Part of a small language model's weights.
Size: 9 layers, width 64, 2 heads of 32, MLP 192 GeGLU, vocabulary 3300, 0.692M parameters.
Architecture: rotary positions, tied embeddings.
Training: 109M tokens, 6672 steps.
Each number is 500 + 40 x the weight over its row's rms, rounded and kept within 0 to 999. Layers, rows and columns count from 0. Numbers have three digits each. The size before them is the row's rms in percent of the matrix's.

# up: layer 6 MLP up, 192x64, rms 0.395, rows 140-191, columns 0-63
# down: layer 6 MLP down (transposed), 192x64, rms 0.123, rows 140-191, columns 0-63
# gate: layer 6 MLP gate, 192x64, rms 0.399, rows 141-191, columns 0-63
up140 089:500486513427486438486489506604525572530504462468557536445529501483496513483463443522477515470465556532539453464480451504483511565469476606522524487542496435530471578456497544466504490548494444
down140 095:526448468545484467464539500553450466508547440520519478468581512540496549567501445492506479518475528501521443486421532530524504583500486462519465534478512481440527482486529572475547429400502555
gate141 090:552545456450538425511452476497505452526588479548521517468522517544478554513473552520433495493408586500513540460553499500544566438521470518464520501527494433450482489437469487466537533476510497
up141 099:509496524487531436524448514555470583520476533528567575500444465586474509486478464513503453526429570417461504491548533537479541515449482489490533470514565512439448519441478517485538505486442483
down141 071:619494484449555404533471505530407503443532538536494461487475544489467530527422521483471430468507531484483550487520561475513542447515500487553462505455488479481491510534521565515555481475509545
gate142 081:571368501528502531535459414564522451447479448501493502569523439505488441491499486507469502446496530462521569481462549515534526487575459474501490566496464515528506459548541520500482485542527514
up142 100:557431478513521564471461491488557459599455465496527570531489522456507430496532492531480474492490482440479490485435475444524570514536481551494493493585478514474507425526530489520471559535443558
down142 072:574498471463484499515499463506433483485538470455528484540616502478505534514473444450512429495530473453563437515518533472500508544560577445509444482502462509518552502466524592497545490433499489
gate143 089:468569461487497551506495472552536522482505526552498476581555534437579463530495396484478533445489443472521604486485504454517464498497498561521505490564461498494485527444539510445485445468505466
up143 091:475550525518469445594503483524568434513493513486512507524478491460557500518545353470513506512566446581542473524545491500522471466540463512479510458520541497464548466522505455489456479511434479
down143 093:580521441429541457566501573546461523492546458520415469519524562534481475486433464469412454496465524516526594483461515484456462486515484511504506492494511564577539516495530506493463478480504505
gate144 124:498495565468532496461530446512585512519451494580510469498527428490395529447460518480486520447530514524499529368514496512551495477468507567516500527463491534565518497474538488547443524489467501
up144 121:563489495520528495525512436530487466497488510517501460433464531519482458484462544465491523477546436438442578518517499419558526544517526541535498493442584552492533502455441498527475533454596449
down144 114:508498545512420457433474520541492594438502484523542513439427469536470525511520506478479510531509524507498481501512556558504507426468451534505550561482395491490442512464518454506555551508518571
gate145 111:481463518479535503536466474496466519497490452524517450512460490434494412523511395448457533561505469517528542493547536501507511400519547530544621519474495514477469483492450522543547523492497570
up145 086:497554424568440592519541496573499490512495553453495497553537566533498467473530516481529546425454446481428475465514461498481437462497520468428423543497509531543523537520544495511508477494517485
down145 104:528547527516448455508493551468485596500461495529496541398493458537545553490503538431522521437482514552473470457538441478503535511489453421515474530544515518442436504478502561470572531536489513
gate146 107:493472588487512529547495449481540489494487559576555485486497508494500517486507466504492485497506488445553547544527506501432445509499578493496528505447407524430491526552516375490453458533556479
up146 108:497491561505517474592530420483511532611514500469523483524499535471485464512496458490497570476533518491548549394576524473466460500515481503525551485463439468464456491463527428544510555488491470
down146 098:504527534472535510549502473470498477499544513541529434503464490552472504550537454485509413462439415481511566491531518480453499539537498558491474530493444521467534522431487513445410558576569513
gate147 114:534491464455610450503381527482569563524490490475544473537396475468483477527485518572476523481455480586466535497518464493505501510515521476495509501479462547467480444569519537488489525514488528
up147 111:478518442474503512534577539481430405450478550525471532498534511511447520472544533550586567521501567460483487452500433551474502513506460467538528512485522479466447501498460501576502440441516537
down147 131:411504567451475452589553484526499506428474500498451536584460507499495471436517506481529467509461475467498445543512504529517524553525491547495508474558459566577442558478511472455503501468459547
gate148 091:488517565491508501463528549508525522467484562476464432435489507539490480455543583426471487485494470569461418472515538556542564443547440498542461519513518490424520476432470523512537500509539542
up148 095:518543537511466522498572560436546504504535481543484549506491588484463485433420402482515483455488474523513527567469434569467480450506522509400498461461490499476544490531538540503516529516493479
down148 098:547474459496496488529531475438464533542549464533557530520469571517507498459485443588520438504492469481566522540483478493423494558483531474448504502489471484564449466509495480451447629486516508
gate149 118:441527534438533496563464509474469616589488484476527570511470511430531465518499495522514506513556443479494495467501421476499452552531514530460414503482499479530509465520489459450483582542501522
up149 100:554441464468449512446561467463577471409550556551505524524542517507533461547485522551480542503485467564470602476439493468452511521500472442509511478513532482501480546475492429533515527446503506
down149 129:438505560503482503493522407477490486485530471500560509509471487519525524473469477489476648520460545515513539535489523557458473470484517553542488440525494480478515447481581414503536484537427471
gate150 104:454494537525503527456560509529567369434480507471479546446503539469505558574493489522478521471533498515445465436480521529466544515516472466534475515547472506510456511482501558473581463566468449
up150 094:458584426532529463486451507526470465574582485481472519551551512495542451461429508482462473472491449546512531519488481554461490434499526437489552506514570544443495545479487468526464532486571477
down150 089:492408483417511472482486479435491551491463526540465502572458490497514482443488534486473544575475557538532500572570524458493497513467500600500534466475510558437505521523557488520437480477457516
gate151 091:467550480457503459502487526505515513493530505473551469560461441498502493464526528546471497465574451447561486414475496525474564482569476453422490518509519506516577616491475472547459549507472461
up151 091:468504434532513497463468430410509467508560494479526511429488494516491578406524484500448519502481503498493549522549558456489604521498486540551441497479532519490463469553558484555525531518508437
down151 076:432498516455518464576423427540497544467536527512545441560466479537480466578501549467527469494488463489501468496552534471474504466519525471489576545461439480543529457452501519452495574529566500
gate152 106:512514470489483584474489565477512507470476556520575466492409498571494521506483532550519483505520526524514484517446430500464400411504495499537556448554516545481477427461432529501513512535529515
up152 118:495474561475429478521515534584461521476551488476497437491492469500467501424463493521445632547555477544512550476453491477493511481530531518488454452553493493488460482544586498540521547474482449
down152 119:533536498499574485576497558531488459501503498516458579546469511460502525521457526467514531484502452503425486515420488497464568506471506491418478504498502507609411583500503479443509480540461498
gate153 106:462606483469432500530551530436551484493444562552554483566480541543522548503487465494559490484520419537516510461511528542396482510481526516495515450525510500485534483480459441485491500484486421
up153 100:535560509487520450429527535457580475431512559547541523521495537483515492481440472548496470452430433575493526499529477542447468534439495494539534434530585496529515484514433495453482489523523484
down153 109:526531427549518489485512504482522481517489535503430507521537485493452597465412422497498499502549562413482571485488546509494501557518472474437435446545528557509524513480483446545489487502502568
gate154 102:443578444398481467474498533448509514554435543432472491529499439602471531495546510535519476484421541535482511522468506455478534511524518519532444477508521542516488492526540493536536528414510523
up154 103:488481444561469543461514535507498549512431507558417462501464397474522490500507504510534471501483483534553435433454497478562549543477505498502482569543507551469524453558477541519478506494448588
down154 101:510440499477546464449459441545518568487464560504518488592561490506490523491487505501502467405503575549548450478501468503465448556482524527497458447503524464523499511552574544533496446494431454
gate155 109:556522548474506456459563544502460547510480510454513465534412543488499471507483511504381530486518504515538580508566504485499480500406508547568446439437528493556462524461502486472544509514496508
up155 111:533535509537456526461510550523512537454485457535504469534488515504489407533556526542461478554541447534505462480519461463501462521494467533577494475529454423552466439472471537438438579573539495
down155 128:484501558455535528530502444545512489574468565441489512527544548556493577471499448518488524491493474514484545459552517531514490527471439531384414486526520492505465477434572443473456494494489509
gate156 112:546531499534489570529514490429539531535426522515523525468467486507435555539471499529449410499468577539508571517535529430492511469464513503505546491444457521481374500460508454503520478500507521
up156 130:483482532536485460402478522539418533504491448507480511461490415466496534522547462531510622511513430496499457494526441512467541503499520528521489514535471475502586447518521498480569480544465568
down156 138:438508496486491530462469512454437514524485407467512522498455495503486456502492538444527555528501484558499491520560516573571444453508535568508542486525570410557530477526522490447539500489411481
gate157 082:595483472464549521476496500484523452448494504451524449465541558488551528504488433454495546476489533500471426485405479517508524512612452562501513486468545493499512593478456530534480496475544504
up157 091:522496444424544491535523454503481567496482503519527549498509450522489474463507483513528455527484437475434499520478457457497555539526510498489438502599510521544444565578493528459492383540539534
down157 071:560468474516486458440481489515473476426527560421479446423624526493534475591469512444513504475502494532515498475532534454536488546535531491516522465453512526472546509513493496582490510437541483
gate158 105:513481556579443488447444543523532518505519563573538476468457452495429491418579523479469524518515406509484511523495448487563495512477515529516480468508442503516459500472458459547497571505565509
up158 111:510578509420458461511531514429508459503527480508502489535536538461493539456447526630523427501486502482489489511500487524433500570426522477516479433486497554520523484537572517485434542529499471
down158 111:465506542517523545580552513502481419446487454540498558456462529420545532465508484519412477457569521469516522443449479510470537569485539524514402480491513560466484544530499508552484484493485512
gate159 084:505515474475539533527532565518449465483572579498514577539481446480513498541483501469556490463581527483512481452509476506439502453458478507518497500500486459445431482538553501546468498525526361
up159 092:531481481521476479479533526556487568495514478412559488532491492511498416536463533484486469528412457517510454506470540499484487551494586504457542443506509477512538489449570574495489395531501556
down159 068:502502528499536518525544488489560578517436444576504502543451548518532468467576466512503476520475485497457536433511479468502467535492434526451417531508560561521489489537426497458458564437459518
gate160 117:559464488424558559511508560507489531484430543549524578506469470528481482477489428500433506527503520434486475464493496504421495455528535463541571513529488481516510469490453482480438557531594536
up160 106:455481487493508491545572533511476512529473474496452537499501505452593537438499529501591485542490520454520488486516405528505559514485511469501476522461538481505490507483428538386542417547560513
down160 105:510543522473491467490450453509496525515551457523539367506451510503456526523405538499435537504485507577447482508529506491560544461498435488518544541546520531450442495508485573532474511538456522
gate161 121:499465468435468500458618531438448516512515508537546462486501469522480552521475552533439526467502536521504513493479503449489420455502471515481527493496564458562510475587477485572463584452519514
up161 101:468433479505525514476520567493466495518472493491456471520435461428462525555506507559448540525531516443498518465545540533528518448474524522508469527516593524445556470559420439560502449450532541
down161 117:478559571464482473458503582530459506463548460583507507510425522503565498525499446501537485482520465518500522468492448448513562506565448477542466514484439395490505468559536530526516517450531458
gate162 111:498514501452475541457526532560425531524474545487474480490443452483521575483499446466479566513491531508488423480484537466603557513541456540514496504486460531445478452554463486456488474552567573
up162 107:488445502499525537523522462572476434493584502499550531499512483534535492483551566468481511464453430498485524455491486462491488490506477509581473472539542494583542559428516474497549463407483422
down162 107:505541459463525534548459449487553466503499505469438538499583517447584457485483512548441537546465559555522490505425425510453482474506515464484536487514486541565508565524533493487486510475468403
gate163 124:417515448452568497512458499462512571544480564485506511482482472530493525480564471487501503509404498461528529504482542533595417424556511581505505507489505496494497560476504475521517422449511513
up163 103:476469423480484503424518509477496503581493487527477456567540475512453440570592472521507545506493514551475474513537486552515471491478480491533461499477538475514579511465615446432520457514467511
down163 139:520499520620529597528502459554481456492505517450480568473505469468503521549390545494467494475498543518481507509463453483504585557518465495492445474463495491513461540492481537508471509558454434
gate164 103:490526497503516452431546459432496553542474554476509492525606479544465472475514503526493498478535513456495511543585524534471522542542420557440551475470484445443541481455443458470517515524492567
up164 104:510478590506500588491484555543452555476474468499457454463483462503495582476484493436502456434587525466449484495522470457476555446528492493511508493493553554536545549497450533528471479550434531
down164 104:488478498542447534481505518477546450560490495471516523437559494466498548474585442488433495422526545461501511541504505488582467459435534495454500463507554525514560508485526447564580505441455491
gate165 107:520523472495500528398525584555464571536521486451556486483461424528542461488571493525533500454517511535443536439470472410493522533470531543493490495446527471505494448503512525475443511577532489
up165 094:462501454611483589485516526532401452503511509507467513525481489573488488540459523501499517511535443478535478506481481611508459501465432463487562481565488447538509520506510459437537474510527475
down165 123:430440620557519471540487515523482515503492443517467503529434531473475424525471454534492518539541448500457505439548485489516544514468486545562505539503453572475483526436563451479485560513494498
gate166 094:524547431444510510505443460465441462451489494523455440534563546551535449528471479501511451505509480543511456492493489450557467470451520475534509477504547489489516462476531531489592536599552582
up166 095:514464524545548474477459420515486454514530475512436569437498468520529601484469512468510538546518469473539498539552466480486533544492512486570428477507456489515440587464474437575464509484529494
down166 070:428490471526526556491508474493570520537459499553545573524421421512457500483527540516489533561466533483452498506508435517556498490469482578550468531457499525454454513453508475389462532519510502
gate167 081:530538555456458483509457494536551472512544566512543430535473495492575489532514504522575428467548458516534474468378472496495496571491471522509543499518504520470460478518438505480435469486582506
up167 085:452494502427529431523603442571521526564528424488476488475528573477510485474496480503563518525515402551473510513491448527474543514484454446533508517519469496488468456471478464562519500572522497
down167 075:554533466488472526518482580516549506514538527448474428557525444437480499549450470558494532482482512553543451492433507491499475511502506421422543471472517455485563557506538565476480460449539544
gate168 097:506495477577511494440483473423513571463474542416511505478491502501497484527522493468478507495422511563547497463494436488531539558573473462509483520563454525409545515477560532414482490532533530
up168 104:471513488545478570506489495516547492490448518526461484488492534440487498542453447531509417569445496469492545454448507507570434496531517516494460475489484580528522495489540466613537449569433492
down168 093:462481476526482471495496473545493530483500538503477532520611500462479542500512442467582470495562484527535554474482482501464553507484481379481461416542576535465535467548434514510490454505547519
gate169 105:533497598486495508533462439493481551516520584544475454508449452513456540439480486521431453527498545457505516421529523520520536547530417506470562472529463496491500529474473407545481548484534513
up169 111:515486537524555496489515530488557412483529456494502483507555527461506379547499497576523514492469506541540512513535511501453442521532536520477423485508496583436444529465484563463515520453430464
down169 123:450493470530464500431572521502540444480523447509485504468528505496471470513499475556565521550467538490578432576481505538412518524437553426504492513495485572434483476543483543456533530485469530
gate170 080:454516561514483472507521442426492492463490510554514465506464524524494537492598480446536524492565606465448457498459476498517504553444456437457478568524505464548501421477538512534529554490477499
up170 086:564553496458584518496550499639480516503485462419474514452533465495537480501499496564406465455535498504515479478482436511526516460489525523538490480471543519496482537530473467556539427482492462
down170 097:489518467541521549485514484446479523548476408513462571534583463500501506552497568491518553531413497498474472554450476514403506508478494552514582494410467460475527488477493540450522500522490500
gate171 101:463407488516434450486495474449497530510547546495553495444468540479534567490511503437524542487580554430516544508545500515506473491456446583455533487437479524518453514531482553468528508537468563
up171 095:485510468450473611553476500476512548533494510488532533546537467505530530566458451503507544536458459507416510494461479543517520474527438455550544470497487440537527439493472541428519529431447561
down171 106:468497545440489490558533521481485530534436474514459541540478492532474469531560524475507425507461485581503483535558522550501475490500500595542477472501544504528499545424556436406449481480447463
gate172 119:446409494486499482431527515473522545516501546474551492566482482569526543517583513426497556491483516513416521500447520475499422483513544507536486478562466479545486513468500500451499526404561520
up172 114:515416494492514542538527469543518430468524501525568488511456530535449491462555522440533486502449497447463457506582542520548441480561541547538483499536503448556488555486459398466520515479505465
down172 113:514468509473496474447492535513526532507486520532495504544473510563475498533474435585494530538563474467494536504487452512516477479526490531513526402465558458488542452466648509473487411473449491
gate173 084:542541437452516480534497471526505540518523490531555425439546419554484472518454509533453413495465502477521542561476451525517555517436565544535462439483455544525490510549577502489523482500468478
up173 090:455524418577452554490473545467514508461529480516487550519504535495522519504462535462496526512517445486518563555510520432482471497460531516450467562609527479501457438450462485500505401553541496
down173 067:412468574444491478475526546542540528505475477547495566468431454503596454452553555545524570479576526481476522463474451537501467480464459548528526522494491529471473464532461511526490515473445494
gate174 112:435552520520493489490498537473519462540481508540444502499453459486416500505479479557510576577530432545503447446493515472475472501567581518482478539528510488526522366505508504558481528486462527
up174 103:469517522455492481511476565510475468456525445478531475474523456543518560348473438508530533512528482524554495469486456496548492568474520511495514607526456548474509551502518490512553485429475498
down174 117:572477553538494490470540521536425533472555378541497489566497483516509536485462491484489524508486490533483425510486433439564549516512479539478522531489415480460450557506527568467465517471527518
gate175 107:571475523449550493457478479512541542503494543555501519497492449459492510509360585529544481515458539479472470515438465472486482438540464485512486477521482521534510517556434457589531512513468550
up175 082:513522448494467535458496565558559479439489539506498475544543528529456447499449406540522544521434466467511551478525478505453448514510589499486475438526519464561467537495512504534429568492529455
down175 111:438487473509476524488422466434509482490493506426486498492564579479556457495556441406541523471454431507522515492554500516512521564485564534498565565517518477455511519518573460485485520511526455
gate176 119:513584463484509521516555476444448512499479528499533488515471532514413497502401486472578463442497508479477561467519502491540444453497517531517547502514527435545466559504448478504561520560422558
up176 123:502466464541549515456398504527518449548499594476443502468481481558485444485509526487528538505525454496466471494537498427556483565538460480456537518539467541480537480468496500570582419503489475
down176 122:509522470523483586528491517484439411463492468472489536491483558517575467511555568471500454488480465475460492479491502495564544543461476500462534489530588442552546511485382498505523494518553462
gate177 084:561487493477536539521538435443501451493494554511496474461430575475507564456527444471456481537496466414509441550543554564518491449528457459537465528529454517531474497514534521563443495515489564
up177 104:475495481487448501529533524411507573482478510539564432514496430501551492570551540446483558544539474415531500511490509523508486451506472458509515482513422553527441481541469458540427539473530526
down177 074:577473537522571466570522418489490427500485563519490474478552518523469476476456467431481393456521495464564541553539566513539488492550537462499466487485454511523478511465485478537490520449505546
gate178 088:512538513526461467518495561464468450516487447446539458479523585467528541454546499450574501612515565461517604479471522462523484514479439480492491533474504449477470444433517520483524503532515499
up178 119:539480469487545557524513456526512511532452506557460509462498443544476510582468484511463500416539457454529394484529549565447486494570553516490525470522498480458526523529447490558510531434437507
down178 082:468514503465510599504495503483565479461481501506470532507450458446553499482523520513480606576417484540457452478525466487487551472450480575467592510501478542509531532527492428486461525499485450
gate179 091:491456478489460516562510480536468455496502526541549438420526495526482496498534494496559505401565444541464477481459521534457551548462544505519543510472530492507532525597471438487515506395544493
up179 092:512566567534411498451466503507500499478445517399510525568484525453515509486501528491535450578447547501517538548459483517567468508584464481477448550474526552520457464454493517465520463520498454
down179 076:467521549435535507545532511497581456507461481535491507500493515420530515468448529487492539467445511514450444485505433465515528519440483547516625558550488478481497593498508441491474531534449491
gate180 093:553524554517496453395524448511453448542494528572494502524491499514425521537444479564548486463493555532525506459565534476487511526449440569507495482500487537473475511434525473595518457504473470
up180 092:469511582538517486488484507495451512437520462547480510545522464571456522537421485493431530528588553482503576435516508497494410561513451542492438505531497519446452531450495525540477477516502481
down180 089:540479527583457482423487488570477461502482502489454427506521491526473457555492506479523439517520462486528457527510543435569524553503480504519481533525551537399534501522489517581510407448496531
gate181 130:444500517483498528461450366539593472498457509528518518585521470499469506516505488524584532488558524475464528481515444515462459461478524564479514446475543509447514487478553538462556494534509449
up181 127:520483497457557489573524597492447443502517517519489440467466542460543513499485518550482446531515479428571508467526515533495454535455486510575456509509467478566467544520460387545493524502459490
down181 122:486522516447531492586524515454509473481458440555518520487388421480446593528542544440521518464521533470452517506563526452512531552548466568471445513446522488484493517474510488477514547497494495
gate182 076:533460557452475445515473470472525492520561512536471420553556472475529413522523595580529485473535494437483504519538536569514417536538480544519502477510474433447518498505452512516466522491477473
up182 069:455521507511458576468485491464449501476505465568483531498457498502523525529457443524498561389505487497530486447460462504502518421509502503480542459466508505595561522523564530477578476467471583
down182 084:490483553574553500581526471555445499518500451483525563487542513444518539462459473372471475484592476506502498451464507459455511520492471476528494497501497526594454519469437517494518541539503486
gate183 089:504550467586466475488477474461549446493508544492473489478562544473579451518450515458512538523516515500447438503499492451507523421406529469489506519512458450507551520585502462543578478540516546
up183 085:481452602523441519484522531535478507445520539468492536481562564489494489484536453583496482471524489440506516490480500464503467511449513488467565575515592510478524489566467484427440543477488428
down183 077:540469481494544485489459490507473521497490584519497515459559440514509494571423503501537471469490435579506510471466476456504543459515491443481528486463478517443457486472551576544506475567624520
gate184 105:428538456507428507468459492572507478555484607569475483424495453496482528489462485564484526489522521520539468518472473423520488579496465482507552492486505495439514483523520536472548472583453534
up184 112:426513402539506485431468475512463498497516558438446491512481495455525581536475445543456544485512580526468529545494537445482510524491473535486504427483544509464565537527459547529474538540460547
down184 119:561480557517490486521504461430474562512538377495512497548543524548525390423560531507509458518466477509493468560480504554447537496526545465477502518543511509548502487463530480458444483457504476
gate185 112:502546544434556432513476533491485465403513522542525437474508521514502511487575504501438473490522471515471579429500476413493498457468461561527448447474519529522517486516468520519511531559568566
up185 090:505453455627518495510524486443512510572460480431540519469482459577474466497452527478452549536463515490515498596501572484536470543499515532514510496533454517480443512492531467541482499426463448
down185 101:473518464514478551528461454469567489521474421519523558485514510472463511493441544552470599512429507503481477563515486546443481547489523541438596527475467508491515532454519429506489478576475461
gate186 088:525526479457503546472459517512499509509408492479492445525565455502522459553425512480579496481542447550439562531479482481461534538510502547513437495469456523539534520476497550471504436502454614
up186 091:588509483471537541458516506474457513503470434487515511550480518496509509516454466453533501372579461496439572538474485471538523513493523539534479511494432472513555514492446575443483501564458526
down186 093:479468482584479500501439423543560494536534594530483508521488520517475469507524459536475439562546510469573539489503507521519503501582428459527555443465461494458469442480492422552502504510497472
gate187 102:511532494573511471507456499546496517555510521437550524478538451495522599412500475468491495473507447483515545570522534544510517513498533424611458481451453488484486453506512494529407501466472483
up187 116:539418480474487461492515473466483451459525476529564540498493507498471452569539502474470492543511611446521496457514530484490521491554442504471493562618504507485448513467487516526595431494518500
down187 072:460534519491521556532550548475541485445467524529414532490406497493526471496489530556489566537451492531429500517483476453507465483456480586431573492469499531533539565507476466468424534520480509
gate188 089:589511447550529513547473498568469475504525458479547550558503450509425531502505461511481435486509463571525556597527507561498531468462507494529484486478503481442494496489462467474514488395543446
up188 110:496532474488584544508492518511505538491502531547548517536489466512481498484521430492469514471483462556441528506568515480444442510435461508566602510490517502489515518485426434488516530396566439
down188 073:577465467506457439469474477549444471489541453447570479468556465467469564522492499451482425501524533487589488481513502537496541479540541399528479496545506478503497488549490545551570510449537489
gate189 108:435563566545521509531499558469517514484476548484519516440485541469429515475531563488543452468499424520476549440547586514457480463485480526516431510469508488494498466422524492484526479605484529
up189 116:501504458496537442477504552437555502554527512510526501496503460468493428499508550521539436543457455564528528584492495583530467501455516482481468409447492548590508514505525482544423503472458491
down189 115:510550552545484456472465435459498513531545524492542412479514490579497405519516480471541474512475520562469465557548507508473540531496464479493514595535430525454408480486492530492446543489520493
gate190 118:529398466402517435517494462400545563565505539568463483523515500505507491515480527527530459538495530536529513499545420460494457469483523583508507519486532517475503495520518481459501556516421487
up190 125:525470527544513446511578474445515509456459488516455423499495476527486564500495616497500469507503573532498456498508471472433567527497479488516483418592468507456537534495537467508537485561442492
down190 130:560394453460489490464492416469552547573479507514525432552494490549476545541523508513464470517549596483480490540489459478463486454515542449566521440474556494547523494463518540480477471520488499
gate191 090:442489526573529488518478539511534539495518553539470535499444519524388512518486463528497464439505489521523507548534593499559522424509484467448480534429447493551497447559490525504464474528431459
up191 102:515479496449493530525566475492490467519486514460559427484504518481560455438517454522543496487463501502402575455422505505463545548555481529510507507525520505500566530502530492522525370525556472
down191 085:457531401504550464476511488473537503568485516524507532504538484464541478505445528546549516501488516463497552429452413540476466537402481520546506482520570504503486520537413446525507508578526488